python train.py --n_layer=25 --d_model=320 --n_head=5 --n_kv_head=5 --head_dim=64 --d_mlp=832 --vocab_size=16384 --activation="swiglu" --norm="rmsnorm" --norm_place="pre" --norm_eps=1e-05 --positions="rope" --rope_base=10000.0 --rope_fraction=1.0 --qk_norm=false --attn_scale=0.125 --bias="none" --tie_embeddings=false --parallel_block=false --init="normal" --init_std_qkv=0.0241 --init_std_o=0.0 --init_std_up=0.0241 --init_std_down=0.0 --optimizer="muon_variant" --lr=0.00669 --beta1=0.9 --weight_decay=0.052 --lr_head=0.00593 --grad_clip=1.0 --warmup_steps=200 --schedule="wsd" --decay_fraction=0.866 --decay_shape="linear" --final_lr_fraction=0.05 --batch_tokens=[32768, 65536, 98304] --seq_len=512 --doc_mask=true --z_loss=0.0001 --train_tokens=367300000 --steps=6089 --dataset="wikipedia_en"
Each number is 500 + 25 x the weight over the matrix's rms, rounded and kept within 0 to 999. Layers, rows and columns count from 0. Numbers have three digits each.

# layer 9 MLP up, 832x320, rms 0.0741, rows 250-422, columns 0-79
464524488477494501499531505486492496478520482514524520470491533469545534454495486504532533512538504500496472506494509478500531504510517489486520498528501501513515506474489476495494514530522488470504506510488508501511507465535536453505474525
452489540504496530513500479496525488508516477477526512515469502520560464478474473422432510475486475499550490522500501484490519516512493496513490546463499495487474504500474510479514500491514535480514533500503476513509471493523531492543485515
451492514500500515512484479499527495511500459508491505489494505540477474505507504482490495498493481533511485490509519482536498489491516483533526489502543508475481485459525498513497494495490515459515510539469508505495465524511475507468471474
528518511551493435486563458507481543523508478477496518507488510479492450513531498489468458526464470471486514488440513529494504453506470506519455559515494500486562505489487487506488469496475521506511547510490478510487520462531450489491515465
508486462532490483508489461471470472488510516566503507486514526523499457510462493524518488450470508471504498523490484522521491475481538506463467503514497520510453516551460466485503478502535536484454534544478528515504446469495467494469492553
502497495484471465488466478470505467502502463516499554510493540501516518507481510511477548502491479484505485550542484501526490542491536514533504495527514506507532511513519521527471512481462512494490470531489481467520459501502531511462533476
502495472479484523498504505486460510488509506522484516538452511490524540516524519507503504479469501517502512502504503485462475472507505498521496513534497552511517556539495485512502470498454525512502522493545511456516477483485535438494505502
442498528526505479525477517489512469458507510507503511512520514545515514482543483489459473512528509540516470488473452521489506505481497488492493496498500530511508513484491531507499508479486505515499506508522505500510465525491515552447500461
459459480507518502530498455427483445517503527531496532529498503461497499495474464545453488491509526503434471500538480493479480485504488456518494482518506503493484506506564484512502500480551503478471540518490536499537466491517546495520526492
512531492517483474502467480475484517501541481459463512504471516523494503513563519514444498509452513483456476459518454465515516504507473527483532522495489506477468536489477503487502501511484499513473530504498489524474491493482475507499530477
489496502493499500450535512477471497471513531459455502482506513499478492549477485509536485501519489486498527495500531499510488497483524506497509520436459469483501513496499525494456489509508526479469487495480497480500527489484474504483495504
518521509461520518499486514516473506520486495487508498452542451467523467496558478522523478509508491522479476510494481491523519490495481504485491499500520497494516504550487486501547533529494516503447473493520470516483500515454537491542547476
482478404443453479570501556523533447528454488507551605509506498556482479507493529514557471568501565481576588510484555520582449508445560428485523479455463503496411478500566521524568463495509569520482529474444490520503480518516465527498479515
489505532518459480494476502483532513499505476489511540504510533534458505524467471493527496540544471498565514495522497494482504482524558521469489500505517497470484471525514498487492515542500490477498494521508501522506456487529472490488520502
524503507469526478529488524503508503504525490492465491547480479525508497523518506490483490533478454502512463497503504497516504491484491508504535464476491513489479533486493528475523446494480521502501479485505558533489488515523499497494506500
473452506475506512556461492442505507511520520498488534535483500500519478470501549527479506486497500517482506492506442488516527534519492450490522463514483535557466513496520452488531521497506515470523489515520542464493480497505432563507563505
511486509522510451498527499516507511527476491491514505494508520471516484550509490484487510470518496478452531521485487451539499513525455489510516518505520480532493473507553475509468469510527520505475499519453525520464536484471470486479478513
502473492523476520400520483494517486444485483473463559516516521501527493539508489468514549507521546499501470486461490553469514506480536489482502479482525501485527536548539528523465528471547465466480488467471462521478504501511545525501507481
508542491506509543503455509481497536504470492507460515488502524522498463519512497535486455526465533498476490517549502487452510514462530487500501525542508499525530502498500480528443459515446500547477485542530477485427514494472493491526530529
512498510490482473468475497510522500508493478524520506542463497523506478452476513466530518522541460491512479487512507520516513499515522533502474512520493545506444524480494474489467476539507467535486459478520491487462509513523527462527472490
498495466508476496531520491500478472510449498542451506494465545498498527525480490531481489505507509495519542538471472452515481492499527524492512503528456531514516539483483491484495546479517473502484503491471448498462514514499514484532539498
439515537523517438532530486481538484503469485475481489507510475458483474476481472461515536511494501504463502486477478466485553508492537547514450512506497546512531528424489502460499490518432438515530499510515468465483495517511476529494475469
535480473467492500513580509458478457475494505428462496480466414450527557495528496475496514526458511533472510486538506491487485499475507500508518530459460489472503524512505498519530550458448519515478505519511499515497542485464505497496466509
519474500468473532501466418466524489535488517479514513495504497535528493516526466539452550523532467526493508547520467484517462468508498497516484520436523489528535514521525497517464461525490458474487485531544512514494491457466539510515542526
565510550503465529496484501543533483568550519498527543483533505499530504472505441492492496459490476500544504487454504499511530480475528537515482483459517462480499481496486450548540471493450482518480490516594520463514551520509482485455477553
526505516510507501496473477491521522489482478556474515509518505474493501504480478518513475505510527487466489528522500466500508502477533501495473534496545492551497475471514541509515511524501478508473522524476505515511508507524512491472484554
500511489463504544494526500529430453474522532500517524459495459530501505483449533503455599539525521465554499490471526474494470466516469551479447487482485524535493502503496533570453508477495464469440474520493511515493512489537557536472539527
497498492503485473476494486482541512472524497495493543472496488524475501478542524475479517476490555518506518497478541562517476493544508512491539507456505502481535481524502523516503494537504488500491529464513514540497484496497483525503501514
489519472520508525498536498498532511524495573509471431494499482531458474486478469447462457479512507481507435492464493498473503463505510484499509507511508476482486444540510553468534478516505531536494496523517507503503463498510502486504497453
506525541480506469511506544471464523533505518489495489517490494496458521502526492502508512502474537453467499447503486485496502524489516497503516454535488498489503496468482506497496527485445504476506517472491504511477470482481523511464493516
510489454548463502520516500495470504514480491480503509472507521459471486464483527498509506519491480534536529483509482474516493538531518495484531443498527521543473488459502468495542532460496524493538537528526497466533499507489460501472533518
488483539497488516506484487514486518509500565488441508499516505497486523512484489497520477493445507510528443540485498503504485515457507491522495536488507522497486449433527519486476439486461548522517475472526492503513464513508510508495510496
469509490453491492523489480471484468495441467544485530487507502494491517515482504520502492528488484501453515510567498478505502513467442483475498488478481477484474531495550485507517521515524531491441427461478463494480477509545454483465459478
512521518509502485500492505482505477506457506481518475484480462502511428532453507509468485483501552490495454481468511475478493487522472563506510497520500498486478496457503506484501497479473518555567497492520508479487514516478480537550465518
535508443528509532496540558534496507500501492455487509516514496531487456479446500510490515545463485490518464479483494454503512517435473496527484527473514468566520503502437481518531466490507508512444545472541506498502475540498457507456501512
535518470505479484520537507490475506440542531499510481484503551536544529476509450506561476518543507503454513508534470517520491493487527504506521514516509486508509516467486513517530491517532482505486477499537516473512488518516490519463469485
507460524483468529505508492490495517486511476477479525446491523495519508512518489508477497470473519452506483457520540536487507503467480516462558475494480531505503494550481448455531459479518489451471534476477557477463471509501443466491508513
492462532513532491494529475517486500471476502539489478532462502489498508512530546514490499470533502499503502455496499482494539483490444515522532512522469488499457536522479545479526494476463494517463503504467506524484492505498541456465500508
463516542471495538528553481518521511532538466473504544516501495537498548472543505505491528490485485533495466485477534536525514503511525458477466525460479516504475512491492571526491551476500518512488544502514535486559463486513532503505450482
514519538535527496502507491501475498488510490483492493475477523502519508518511498489476460513536501518496532518508434480506485507517516482449512528470488496517554486540510487491532520488504499457485523529502497478495475515501537480453505495
475501528484498500527499461469498507505516514521510493492492510506535513494506496524440455505503466509492510528519501468505491517564483482527493480495482500505497501462546526515501493446529507514466529494505518487494468515508517531486524490
515486512472532529525449501493475476464538520487513524491487539507537489489484492505510514513531455457481523470449486508564522489489506479481470474508504475507503495463526497464515520521493570511519479476495532479565488516526537519501539493
497512481514483514521488508561506483493477523505496540516492471506491525534496521498475496526472523496488498518489455490477507494483516518551512436513464497535492493500461488496525463429495470515522436519479501495534425535477467516555517490
509521495533513475523557540488468482504439544530490502458500519504504525505511446442486481532504488509543509486522477499442480461535499508499488548520476553556530477461514523536543477507483473525527499504517521522493521494485480502567531505
470503454486481494493502502544494476472500442480512522494504500500433500469502505483498479470487539541497511494470487477531531512450503490517495495553446501487548488524533487477501473522463504490498535496473475513485482500462453457542508471
490469502468498526498549461506511497493519482444540516500560533505519403473526516526491511459482487504522514531445476511457482487539506485498484513459547498479511501535513497459500498526490489493511531515457536455469507531439464491482521505
506485482501528527512524508474495574545527451591544518539500457519555470519519563471521492518495489494501498475508465557456540503531523500524506495461509498469534477520537464510554522464513478492528470527509466490492491535500522519506508486
480507493496472473511534504533527530494535460507508483517468516514512533486535502534494517462481489511468496520510482483514483469498503544480534531488448459476477443502538498516514560519492523475518477508480555473558533553485516509463515471
483521478485486512498545557492501500526510513449493483491472517467484480517495523531527495473489523499501514494531478498471508511501497544498492443471456485450544533508539509529498446495482482502526495504480464490520493479488488511481513502
472499448501472515465479448475484501493523512491480512498507515491511443485524478519494497504486520461485509514472537487508492482504529456474514458505531505475518500502509502524478481480510463517520503525482489527523494505522533462480497502
502469493502489539572555500497467509502480495500505481530502494505522451505495464485493497463541500531487462535491484504455453504506547485499487480459464522521504493474484493464509516504454517478535481517482494537542505479516526488505504545
474503502526495486528501495491486510525507528497468494512435488458498474516496484508524500504484492511471489489495484478524491472498539485503468489409560518468480525492468515532560465475475509493544446486458539495515455554473487545523475505
493510488515517498477491533503525492495501495468515554513491491494466526501513524496479489497518504547513553526495526531505504505455457473497562490457454525499518503518495505519530516497468463519497489492492532543482449506525469544480474509
479499514530516465505473515547535493507506481537479472542497458486533493472499482505510483523510503477508458500438475472497526481489497533476507544499489485546497494516460498480474505513502511478502492496451461505502498525450517534471488471
485504532507465466495508494485484492524530491482501454493467468504478528516520500515463477542504492531539480490505493476501505490512467508509507481523495492475511538524509457543544528505521520457511493493479462453497475475476497524522490496
505503506495474510527500463500514520507450525502500459558515473455503504423527508517514478515536493526494517522552523528474494519501487522478488479507528515475536495526480523527495474484497471499522510509492454503484502468507502507485537469
489524486490496459507544590496464512505532504543528495518472520476494497483525518480489504504510476532492474493500478442547546543502512473489484527472471492474507491478505474475570521508498500512512487516510540533501484508520466470529520460
476486509513552482538528491496479519489515512468518461519480532511481513511491500533476466523461514538487528500489495536537506446498478516498466513481482496519539468479503493544533473501501508535516500504549518460525478503469533470518508471
502477508549504485504525485493496516447529534509472496429508462458517487466515474486500498490476525489506523564494459472475508528513475537490489477521521458520473490525524518496486503504510494516478521496504534503521520503526497487478521492
500471470502501479492506489493465523504483496524545484488530412456518479545524522482522533537475513499508530480481493476518495418529527524502468512528430502493458479494510521506491492494489477495535513505488469539525481543515465530546498509
505537478496503547513437490507461460475496485479479504519487495482516533501494520498515498489507491504537484469510517524491493501509500504508442530466502485519508513515489541505505511513445539477486534493512482497489485514477504534527515510
511490458489511495501461514559513456560537523502502493495517498478491455501488528488510529520487509499496456500502479473491490510516491485464494536459556490500519497458490482490528501476463489463549494503516498492516487477517479502510519558
491506500514486471507505497504542517518484514515509512525495491521503496519533504494532494542473481500502529496508489524516535533527493524507462506481498512435525488482511546557527474508492491518503503529516526474536441483528498522524566484
514519534501552480464510490498451490503476480471491474487500491505503504492458484520462524456461468487533465506508512463482509511532492560531438497446551509462527495508466505509509521498480500475468484513533500474523452490474534486516501540
465507518537521506453463475475466474496525541460504446525563525512483538500472541501484495491434516481525470529497416449529554500515501457532462512450549472493516493529506462485529469521514482486528454539551497522513502560499512475494436470
458522481495528479544539550530498459471444560458490494503508520469425488490492495485475505519496469498538498477431490504510500519531521471517521516488454469506502486499531545539551493479511517530460446503512501514555490535526456508469503482
491500495491473485517545521519512490470532499449487533523504512502515483487532515497522477525514498492555465515462500547565502496494493471497486482524484502499498493482481513518497449491501539487481490442467481548482520472481504470531515451
484485505469476515520532491494528479493518519487508502496470491511508474495475489466463528482486512494454519498513489531457480525512544481510490515484499479490504498540488494498523500467508516479531469533519488549520518488488505516516482506
526500512473461505518480493518478446495520456514518539486500505451531514500521485518511531488527496481496486514502519530488482510463514497483501513491500463517505544442518473503488534514461502472480548488465518533469460510482509464470494474
497443509443513506498489513486514511506545514543505444516505472466484515515549506456512551503528482482491518530479527493514506529511505522540509577517542472506508485464492533486491476507505504524452498495515479555523500543457519450561479505
525535546467510505494494512540435504564463555527527513500517485474484523460529482486508504503512434528541491502515527474467491514547497527497485457468479488455515486464526489523515517521521515539511515467515467548463505506500489504502468554
477507458514502493494489486490526475489517467504514497504469509525491504511509529523524505521476517436460509519486506511521491494527567507504482488552492514466447457474466499517532478497513514484526497530495504495531457515534479532505467526
519506487483510497529490485544539491499480518498519515507558509496557468474506568521497484479514515472536495547515522508526525487516526525495482513480505553471465478500502481479495490530475485501517501516504510521487520532490441489517489545
494514484491503462504498528558532498500490470487508511472479494521501471492481543510443528477521504524502528509463511496493493491516511497522459520551477508498451487514468535449531496488506493524493433539525538477482493499517507498447509495
468515518520496470457469447513515513522500510492496497521482506507507504507484511547537480463461521509533517504531484509482490478518473520466501466490522459504512500494499493472533478514539498506494514499485511486507524542563501505509493479
497476525543463499502433499528529496519563477512473481480507518473499482477521500503523508499490485534512509507518487511499450523485500496559522503512484502506508531491493477493508431474469528490522543508465469506574484473472467528515485482
474457517550505542492528534492513528497511509495505524488468541457502489489480497521506570487437543490459489511501495490521513506470484488485457509514509441523482512458499544512441492447444517506482476476522451527487489465483496465514527536
473508511504459515495541495509499510514522495526502493501540538475498514511514511476487528512486474517535461463526522502478511482541544522489472475489488463529500485491551498487518525493457478553500546482499501541529532506508508521498506500
473485541508516521507555473515525547487498523531505528528484501475480498530515539526467512549491470487525488492505538493500473495518489492445494480476463457547531555467503531538511493499512479506506454495485509503525497518544521486527494473
514586464522503476443539541489472487469484535499516475436518530497445535470532514473519495492499556496535474491511520511527519534513503505446521500511468520493510480514512531464559502473494513532487494484493466521466507485511474470494509504
490494500512505466489444521518526515475465523492485509484502461521470479506485519467523497502485467514529527441515513507521486520492526496484479509495489506502507493480494545529546499525538519523516496553478489473508473534516533503492469503
535529468498521494532476508490529534526501469500464494524466454473577486525492480497516507481508483486465498442520551515491502471389509479476508557502477465493529522527500493485511543493522519542510504507491532468460491523464495499526510484
507464543493500469505486499509510501499531459488485459458531507505458551539513463469512495509507478536525471508492467462524533546480536503514521464462480471511516503497495514488506492483499511536471495541483523496507475487451516488502501496
498489541525495454510526487521515434505516531531483512488467470518492483493486496491526532495491500503463456533475500519515534532481499472530511505473550457490482515518456552488512484514506460500523478492452481567526538458459571495479504503
538483490569494529497512488540487520472454487497469505498517475480523479485514459466487491549516472475514503484480494521493529492500496485547492537499553453538518506541493516493507512522507508531522477485468482487514483524515455488514532491
485483524496504466508479551484450487516479487495439521513495478503504507491439514509500520534557559465512507467551507503532510468505456537473513496530458451532505470455493498464523556492548542521502508497537471508490451511488465538424496514
522505486471472477481488520505503483452467537484503498465509508472495463478449514503581510507529434476501515482496519538507527486492491495507477512513537520466495515498527481510480522485472499539529488497463484543482529519502495502474494483
510507499491518468532474512450533519518510510479531452515499512476527525469505520448500542510519506524497523515540463513523484503513501470510497506518497543477468494508539506504497490517508476475511518510507498515543439531545488488537514512
507538520522452497480475510496546522486494502501513488489496499530478492509435523492485493473485530484469465485515456466515553496509504542513479519495464486498464507496503496468493524487508535479514523484498458483537478485513534526481489489
506450498488476488530487483547538512528471476528495499472464478537477501492506500483514488527525496476492503549460475478471486455480521471479484530473497498502502478490509515484470515440484446494509485516495539523510491536463505472510489486
544517515492496495465520490501509475450517514501521505480491491500522498491499493484490486485568535435508490537525470530476540460469479512472455503465463511490505511501513533540506570495500510473480468558473518499528508512515518503516464470
474494520507508444514548465494452546497512516509520523501505501524530485487502496472510545457516492524500514526455483506489520470484515523485476556484440468554537490507534545513508497498479509494466480511498474437521525449520506494540517526
543481494516492514533490527483521535518499542463509479513530509488553468514526512506539458491482510504515497518469494504540521527513545505486506486501474520501471517487495518488494537492466504480483455531464507536525501522541465492476469518
504472553533487546499513446531532500504506505523494513493494457525480442511487506504446479507527433487491509522537487516494522512507476472564533494483491472532493505512471498536512503488481498449525537542453475472476476527449471515488538500
512504479498516476478467500473547532518487517500510508502521497527502481494510492467515473504493472462525480495520480508518504529482516492489513548506474509494489500509532474494505475520528441520502478545477509494539480493531500508501511522
526500534468532520556482469534493475515519524485476477466466493487493481522496475479503492472516492490500509526506432494491504505504479511489493500502505478497472496507489472559498447472511486492472481492512495507524462528497495482495478488
517481452524538513494437523453461505483505528499464551500524470547478446500535519467495461500496507521471495512485451495486527503474547489477552492521494476462537527500523515491535493491477528495458507526444465496474507505491502487559511469
519498481478542544517492506499512517516511505499502492566482497458485490522480473467490535463486464474487461540507534453508540473487509516527450514496496498486507486520492517445485420455537491505497488496503454500465462494478516527478475476
455522519519486498499431508509518489438547492520501541454509517490504517492509496522504532515492537499493468521503512506546522472482535509449496488503469508509566496503500533485529499516491491491487501507528533507483470478494531509508547494
520491492539486495465501462498467514504469523530508510537464498529519501430504553501475497502484477486490514462481490489480483484488507481497502524528485472515499523512514489525496472526452514490494478486528503472505483503492511496478517552
519481496517494509507508498499498526495504522516487538486476484472452489523478451514522542485476518484525509520482533540514514478486512507471537534497501490524481521500497472454514524540476520498519469404505523521515479469493472499460515510
515492492508516470454491468496518485489514489502474501465515502513520492497508488501447486489504527495465494524502456492491533512460509480505472496469520483495509478550472480476531502506491475486475513480507493481467505469456499523529537524
516553489533518488503515447498538460514471513500478489488503478500463468497488536466485465514575506517509534510518514476482472505511465499447516488490528526549474508502505543467509557471460540519498466549499525494543509479512514469528488513
494517499499547540521526503514450537470459536497495513474500500472510517474521487522527475502568509475557481480519544495490491483506528511502469488494471533546478545460477524493480481479538508510492487469516468473490543506535512501504484511
483496514513472474527522513478484503518500486498453468519521537494466522519506527572491556489470531502500506460507512429495495588495466501516517479493514493460546496499491459497496515500482510498557512492504534468523532492503493463524480494
506496507538500471493493448491471523588529469539501519519489497467511509479455504471411464536515523516509438549475490509480487469493466506502475566475554522507495495498489532510497480511500497463482488501476494483544477450504491546497516505
494444492526515477535469472492475455530516533494503491517479482550496509505469506527495501506496534485536471538522485535509476497510497484517486504511491521503474528495489478510506494479494484480494509518453524462439530489470492549513521501
481492541503486503505546501497541516503502483496482537486482486521501526539471517503498522476502504486544483522504493518461494453545536550498463491522491494522495516491547514489478498470521504482511494532492474542510473516493507498474537504
518525486542520496485512509494514467421523465467497506499517486484503498498468479493525489485469501460553490496485528516509474501479499479542521498483486524453498498520505452494473516516537484504502518505500498499486528485488497499470494509
525547450486527447470506505528488450491502513532497511532442488526486492493491496487558471527489518481486526506479513484506559484524456543500522489498504518535495517524474540508483470493506500501488504502523536508463558494522500528513521509
528521493505495464527472519536490516488513503470502521469549494498488522501502494496548518522470500456502480486514469501514497529493547490445531490495515527444519505467468440495499511472531562542471491489476505480504481507483490464453494549
533522476496525502502511484503474520524529504511516459502474482531492513492489537527483492511463499502494532486473523482520511501560516543537455464492490512516533539543530519508487479499531480472493481467531487501502500477515504513481505512
515468522510473522488547523467515488479502472491508514509506536506501484513503446477516495472495462481488478480518542501460499490495523497499467513485505493452510499480504516490510526500488546500537522494493528492504542503482523476467472509
530512474531503480485529488494456478471443502505521522499487461504472517482511508497487525466449520487522495525495487514486512496508460473519474531473468468507523523521501532488485522472517480523516492481449475481490528485522480512491502462
496546539496472444525515517520467527532532434470531506540505480500531485509490476494546522574524481473490516505533507539512502514515518508485519481490493532527526471486497486510462552516489484503498527500515523467477493519523493485457427474
515473477519514480479481500539503508474528505505545527516503526444517489491453525519516494510553520506485504522531453483489529486489491473538507523455494477487515471510506462491503529485487464475538501474472509456492477496518480495520472528
447491480463474496536462492529503499527482497500499496561458525545510483514511500531486471481498519513507493463496479452464476434497515490498552488528499514531480515484472516444517518501477510456486519525523458492524524499493528485517515464
558517481467473512522505519466484528522486559530469491453501482519517560509533489511525511502537510522513544493493542508499515530482492519484492507528512518559509502492479482489467509501512502536505521524461469508511512505483420540480496504
482512515503473484506500509487482446515481534461499497498515475493517480516514530507517530484472462484501468529499488498522492539497483510496529495395504480507481540500461511512447476486489472543505492530534562548463512510494495523535519488
499488475497447536515480521502521536487447488491448466519472504522521488470465495524556491457522475498482490509565519470464539535487470494523502529494547463478477503503508505487471522484453519479513510478493509528533507487468463493467530457
472509482466499486522503498478501530535479520484434503499533458473498523490492493545471464496470509481566487511530510458488489481470465469458450453496451438494514480461486451518493556491467496473511520487525501477447470512505491487465475524
489490544466510510481522489516508469510530490482451507460506492505470499476470557540490544522494515487469471496506485497500518499548500524498531495483516530514509525492511529506474464493503491532498526463503467531444499498487520524540514503
494503505520548526502470468496456516492527467535476524503492477532526479500475476484494452496489494500527513552484526499496444485532580514490504520497515484498464527504467465488484495503470503470505518484502510525491496445577508482538517532
503489472493494483506461500452512494499520485550501522469435464504484510547497518506497454501538505473511519512480490519485500502491506475544503502535493525519473509508478467513496445520513486481459496537439526480514510512512495527521512487
523497468507491491554507503530515462503517502553439480510532528459506529501497496496493496529457534483513500452484530503505460520488495529493469480504542463505551481524490436485533488490486482490520486533511516506529551473481498503515501513
514503554526514508461499486473524512531452530486511508486504510509520500519518516536478414521470504493419471481472472526491514523533532514482481469467499511503480509487529464506505521526522502513501472506514518490515494537485537522459489505
484520538520498527517459521529474495506481464469503490508448482505437517467507491454441518593505488461485475489505488486509515471566480507503505540531515498491522545507514519494492501528543528475508499480488511475526517498520552507465503524
496472515462512498487503483486533470520497537525489501495529455495509490503523520525497516538469531524454475480456522513513511518496529503534467490543475489465484423547474494475501463505505478499468435469541506543474466483528488503504513502
495551561475510534467497466479516496503475477519497519516503511517521513547489473520516484445520485516538507483507512540508495501552542484524499533490461450502516532475496516514461484518512478472476481493529516480541488459531495453563492491
501497488488503446532530533541486539499515502523529452495483502477490471517492504487502522491461502499484486473513482469549511519514502498488536522512505523495489501493487479487463547522498446498494510531515502492502476494462494553485513498
503504464520490491467442503500508450492502470510483531497482520471488513489496544533494471481488501539466484469502480462458493503507468469486485469493496497481512512507501510521501500490506511476549532529498474489464513512500493518480493505
525522518529477461520472504499493505486504509503526483501473494463462551478567525525490501465465548487511489507490494532488513478527467496490528473477519448466498490517511465523484461524512502525539530517496505507503524517515488475500546507
443436508520541459515528517468476514592452491512539487503485397532536496485531480499464464474517476495474528500496475500547515468505514483494518504515498474478466499501491492468491510512514508524487473503447448500555454465506516483535515477
488484484537489506511471565483508495471474540512528522540464489530505486494464534474509481489530490486471549504491475481555507496483518504509509486496491498445456531461478550546477485481491522455499463495501510477535500532519501495560488506
487478470513466505481497506486473518534488503505531516472548537488475456495484477489532519553454470467519498491501485501511527437536498469477560508488510504481532480505491572482517501512506506493514477527503491515544525524513488497563528485
498532499485530455526507525567504546511514463485465471527515498513501501469462463502444515496559501498485544482492489476509459447475509504531489485489553491472474468513462490488502504494529486502434505528504506480472511502471496500501495490
475526476477514474481512500478492517490532487488518487465512485480504522500493512502512522477502501505483516509474507506439494483513484504524505497493494526495517513484506504480476493513510436541492461470532491477537492527445533531529515507
505504497486504486477499451514514507497502488528508516505460498494541508487529493518492518534500531463463520492514459508480487524506536527506475541528424521500554513485503513465510495521532483495518526439526492521533490517468571520500502545
470457482477474518556527529497525520504509498472510476510506502488503513490470508499481546556497498473543486521512512467506499521540475537522520500516560475467504503464432501544505491514469488544505522455476505488505477497481496523496522511
474448509541498501472454490470458493476520491514522518487521478492441522482509476503476510519525535483469529499490467491480519520478518512476514504478484477541493500484468550519561508526527490474479523478507481513504473512478541470538537519
485489570565540481481502541464494503500517470464485516517482476511531550465516476514505467537479540527532509436501507510474524510479532517510545502502473471494503538505507514524517491474496513481468462530504498517509478524480475496501480491
507495565457491504453483490456494522532492498490511515515537461509420485496509447505510490510503462485480508484525461483494433460468455538505518508542495481455483514498513479547531503482460480489524464498541492554481536487494474493498511479
498478494489486491511534474530479505509493502504473514502459480467491535500483463478476557517485456497550523521491507520502456524512462545482535524499486509471568521496486516506480547489517509564501492465533449518476513540514530486510507522
526494504519474502477500486481545487485505514467516507503491490473493501474474491506503492535526500526461510488496495478530498482517480446576502470458513490494467501504508483530517508537516464469516529543503524464520515514478496509495485506
482482517533482494461560510534519534506515446498476491526474495516494525478496507528495503517494455516511503564473502487469509581483508504489513503534531498521534518454505515527527450505515516535486496504493504490478506488489480477474506443
467512530479452459484504507483481538486499485460516490498502499498460574507495510535474541513485507503528535480490501510498496487510495504465472518497484491490513532505447520512482507526501491532493508502520493432528522480483527490535508506
425472523494532521515503488502486509498484508466515515505509507466515492508525511517497489502500493514531471502499485517493497477500476519468524540494491508498495532510478530511518499501478516527490514476476464538468460437492485544494506488
468448509478524498485567468565506467515497476486483475503492507469505542461512490481485520517503500488475460541464505560503489498545536467494489513482505468467483532501480497455514468490486493460505473468468521469480489496497547504508498478
530510442466486538500533521460506501493506505530460453518522517498512521536479511490570493523497506493469521482508543481473481494510481505494508500463513512531485464474536494536499506456507499502501532511514505487496524494500485453506505486
509527523498481471490457454494524465525449476520534507516548556501484490487493561483494453493535535493501480505490511498483495488495502506481530481507514504493486480497489512485536530485545500496544512477462505470471499509521500522513480506
483507505482487495457507511482512513470466479531508541459494491495483549488554462519496463529491482525486511461520497438506518448489530527458528485517498502450520489488447504514511503497527490519524487493481520554486536532475462484501497517
527523496531505498523531535507509494520502495489463486510470518502519520508484523497510528464468479502490492498510505485515472519418501494510514537491468495492496525490471486515460505482530484530493522540540513478484507468500475491505532505
516538497491505484488517501497490520500456488488479481485474464467504547503480449499530496487518529480492501446520480465539505498477474485508474523491507468487500465532517487521469494511471538480461484484503503472494459516543498476542487505
504512548470491509486479531487493521448496505517463497470482472501496561467527503505489466457495509547502515469504472471491516510455505509503500473492507472524548475517465500545458493496500508510524469500468507534521464488529499509472490493
508518552518556497498479533459543509489507517532451533483499484487549476483503508480500520550514492513490471524521529511491537485474505516538478477536531482477505487519480547535448482478522465491533513465512526479519465518500509517486490500
502538523518524516537540501524558529464518487469445494570512516533512488521578511468533507483486469514539508511520485477516512505524441552446476534476509530494485502498483507488493480542446489521501476516474512495492520493478515541497525545
535501487507500499486510524507472493525533524481505464545511476484550505489490488533505493514554527557500433521497462487469526520484506479527492480500514454531479535532538479541487472500455503491518497523485491482535522465482496525473491480
481537477481444499532479513533468529579515519526480497502521514431540482496485496468498556524514528470502518546521526488490496530484477525502517487494514553527569491521488542405482549475514492520498511485531521492501517498543516553482526540
500479546482473520502520455493512522508502491527487486500504506494490502474543477530473536479503489487507482526482519476509470517480486516499472491508499474458475464522472505512510473504480495469490558499522492492506476469508494454484501465
506497517477451478450519504533516510481501467535469503517480462509506513495513469505481494481473504504504484507479472490523485512475475503531477502523518517495497484522528510514482500455481461506456464523487529484530497527564498466553542490
470509529488524510500485496484448483515480477524467496516493477506544510473517508515510481489499481468533506522497475518525488519495484514518519545532522517514504495505495484498503477503524501495482488486507496488506490525476526477510520510
540480503484484477480452510510524482527503513506529541493502448505491498502449498526513504481515475550515523514460453517509477463460495511477506507530520551488495561457484472537489496504511499482453504521462502515488519493508526503500453485
500493475479526522513479436477486462536506506532479486540492485488531560491494467496491476512521522479489490539507505473492494474531481508521469483503497527481467500502507526518494483449496488510510534532495520516480470490498534527529480521
485495494504503531492522497490500523510518457480483508547500486523436511518506496510486535531513485537441464491441474456519505446494473499495530484516494472526555525470559501489520480528527482492485509455472484506555505480470550537431515464
476520515492474550488539483520524474513510520511511504493515555455493514491523491484499515481499458497532485519474540513506500482527517527462515514487491488551522517479548487476498522481505509506491501474502463491456521513499535537483534528
488510499477502543502506508478500533457512548465471486496467540506524464491529534523468498436500536515459500488498474493487487530566512519509517487539507545514513537508471567476475466492509499478565474498441495487511544503499478524486548489
493451492480493489548490469556478475491502478509453501545508482510535510481473486504472497499497461550484504502460481476505467487492485487464510485446517496533569485477518504470448494519483510509463483515453501455516464503484539549524542505
526520500516456493477494498478518458521441523498544505481529476495501490464491504490497469432492476532542448487560507555522456519496538482498480464504523509469509494508472475490514482497503500490472524515520523450513487482481477491528510495
497530500529486503512478480473533506516418501497510468528522504505484454508492539483498486512431498526474494467463489517471481542468472447483469533501512503489522529490489483552530482522504488487476487525472539479481496504455520494539541492
499543533505528467498492508536536453495478487469487508520486492480492518507466525516504519451475511501465540527526486479521498499475519508502467495454477504526493515488516564499485512439505479475519471496494509527471494491481481536478536466
485514468509556479503493491486493557513511483499468515519502518495475512505489522445479470483509516487519482543525493470543540494492521494434489515509536517500484539510507539466488544493554515509486493518506470508515481538485524505496497465
467473498516492526457469493501479474460464517532499487502518487475472532511534535490544489446467494495485514501485475523506517505495485495517516518436523535496468514525532467519478446498506528471494477466473488503516470510516482515475506504
483494510497520446496506549495501514515558495515540488505525482492485507498511504504474503504496444530504536535467516508497483497475497500432506532476558564456493524479481493548520469504509495509484471551489482532512539530496502510481483487